Weights of a small GPT-style language model, trained from scratch on English Wikipedia: vocabulary 4985, learned residual scales.
Each number is 50 + 15 x the weight over its row's rms, rounded and kept within 0 to 99. Layers, rows and columns count from 0. The size before them is the row's rms in percent of the matrix's.

# down: layer 4 MLP down (transposed), 1024x256, rms 0.0951, rows 475-485, columns 0-63
# up: layer 4 MLP up, 1024x256, rms 0.0907, rows 476-485, columns 0-63
down475 087:46 42 56 71 49 46 53 34 35 65 60 63 56 50 46 49 45 64 36 31 38 55 37 93 84 42 11 47 61 61 36 49 59 89 39 52 36 72 61 53 61 57 68 16 58 32 49 25 29 50 44 32 14 55 55 57 36 42 59 60 46 40 54 23
up476 076:38 46 66 43 56 55 36 56 77 71 45 45 29 53 32 61 52 46 71 50 41 33 62 43 66 52 71 47 52 20 58 48 59 58 64 35 51 46 06 49 54 62 28 61 28 48 65 58 52 46 46 68 46 33 54 42 36 54 65 53 36 49 44 84
down476 075:58 58 63 68 31 28 46 34 82 65 41 57 47 64 51 32 24 67 77 66 35 35 71 59 42 80 68 67 61 43 65 30 71 53 38 48 45 33 49 42 64 69 31 53 59 52 56 40 38 36 30 56 45 71 20 52 44 49 61 26 45 45 36 71
up477 088:59 71 30 61 81 20 35 35 49 64 60 32 65 69 43 71 49 17 33 62 75 53 42 44 48 36 39 70 49 59 55 44 56 43 53 42 68 26 70 66 44 71 42 58 63 27 68 39 31 50 25 29 56 20 76 46 88 55 27 68 59 33 38 37
down477 078:58 63 76 37 63 71 40 66 61 23 43 61 60 42 69 38 66 59 30 67 39 38 34 53 82 21 50 51 39 50 34 36 37 57 25 73 11 51 51 59 38 32 73 57 34 10 62 39 35 53 41 51 39 68 51 43 54 52 57 52 37 58 74 50
up478 074:38 21 52 14 51 48 49 54 53 43 41 72 54 62 35 50 51 43 73 39 39 70 43 57 14 42 73 45 54 30 45 38 56 49 30 10 41 62 26 51 63 46 37 69 16 77 47 46 44 33 80 47 24 52 25 58 55 35 39 34 48 79 25 41
down478 073:66 50 70 34 37 67 24 39 38 69 64 59 36 56 42 72 23 61 26 55 63 74 33 81 49 61 54 57 36 34 26 47 47 47 34 75 72 53 35 49 49 45 60 45 35 49 44 70 50 56 46 62 50 49 42 73 35 50 60 62 36 60 99 45
up479 112:27 68 53 57 69 53 31 77 38 36 69 51 51 66 41 64 44 63 41 47 66 42 62 48 19 53 56 75 55 61 45 54 47 60 48 41 73 37 41 65 83 52 34 60 50 40 36 58 34 39 99 57 60 78 69 22 58 54 50 68 48 19 43 66
down479 114:50 51 54 64 60 27 73 48 47 66 45 83 55 26 35 69 47 66 19 49 42 62 60 64 62 49 48 44 70 56 45 81 32 07 11 44 46 93 42 40 66 79 41 49 50 29 32 43 44 59 74 61 56 51 24 69 23 53 51 45 47 48 47 52
up480 103:57 65 71 42 24 72 47 49 44 43 62 53 56 49 40 24 28 62 40 47 58 69 28 75 67 33 37 79 53 49 58 89 63 76 35 41 29 36 44 53 51 40 38 44 48 62 59 71 40 53 52 16 37 31 32 52 70 29 58 83 50 60 55 57
down480 100:48 41 38 58 33 56 45 33 20 59 13 42 66 31 56 49 61 52 60 51 31 58 55 40 60 52 36 63 49 42 25 62 53 53 53 53 39 59 42 65 50 76 45 29 70 63 41 61 29 47 30 42 24 50 35 30 70 15 64 58 30 50 44 48
up481 109:51 28 70 41 64 55 46 70 32 28 49 40 60 47 44 66 30 59 67 37 51 47 29 46 64 39 51 55 26 78 47 14 37 50 60 54 49 42 19 44 72 54 44 45 56 50 66 37 74 41 49 52 19 61 66 61 48 80 68 30 52 45 50 51
down481 132:45 48 45 55 68 34 42 53 30 86 47 24 53 44 34 50 66 61 53 42 24 45 51 69 47 50 55 24 30 36 43 63 26 43 43 50 20 44 29 39 74 65 57 43 41 71 38 37 57 22 57 44 43 38 35 63 36 46 66 42 51 54 73 44
up482 077:65 44 44 90 55 59 49 31 48 39 56 54 47 63 30 49 58 56 52 31 54 40 56 31 45 40 43 44 29 54 70 54 56 53 55 47 20 49 57 54 57 65 62 48 63 63 63 45 43 56 73 48 60 58 50 35 47 46 22 61 37 78 83 67
down482 074:39 49 32 29 75 62 42 60 32 54 43 74 37 28 50 56 84 42 57 57 73 43 55 60 46 42 46 64 71 29 49 75 26 52 77 49 65 40 57 45 68 53 60 56 37 34 38 49 84 59 35 39 44 46 58 66 62 62 64 42 51 39 50 44
up483 118:48 49 67 42 56 51 49 55 47 36 37 64 37 54 49 54 51 42 49 55 55 52 53 61 70 16 55 65 24 48 63 45 78 38 74 61 32 44 39 34 50 71 53 49 55 60 52 66 47 79 50 13 41 33 44 53 49 46 53 54 29 30 61 67
down483 119:29 56 46 43 38 45 58 20 18 51 54 57 51 33 47 52 57 58 69 41 69 53 55 58 59 06 37 40 26 30 35 58 63 66 37 69 47 58 45 70 26 50 71 49 38 54 58 55 62 52 35 42 46 34 59 45 56 37 39 27 23 59 70 43
up484 129:67 38 37 48 42 53 65 42 34 40 43 73 50 65 59 67 27 24 64 38 72 38 22 57 65 60 24 71 63 55 42 54 48 62 53 65 39 35 63 31 57 46 44 49 61 47 60 67 56 65 85 61 59 42 16 71 57 53 54 57 77 71 41 13
down484 132:41 56 40 59 88 52 48 51 43 66 40 27 36 68 49 82 60 38 73 59 57 29 41 61 36 32 43 24 49 60 21 69 43 52 51 35 53 55 60 54 51 65 32 53 59 32 45 36 51 50 58 64 36 37 46 67 45 47 45 63 41 48 43 62
up485 052:24 48 58 29 81 36 51 43 43 55 54 63 53 64 35 58 37 59 70 64 59 58 66 55 22 57 40 54 61 27 43 53 91 35 42 64 49 52 32 85 45 60 47 69 49 75 44 64 43 49 49 09 44 62 89 47 65 59 50 61 38 45 73 33
down485 052:46 48 17 54 55 79 44 47 62 79 48 34 52 44 50 51 56 77 34 31 37 32 58 61 42 74 67 59 51 66 66 56 57 40 65 61 53 47 25 65 40 56 63 47 72 69 45 56 55 35 44 28 36 73 45 64 53 44 45 61 07 53 71 65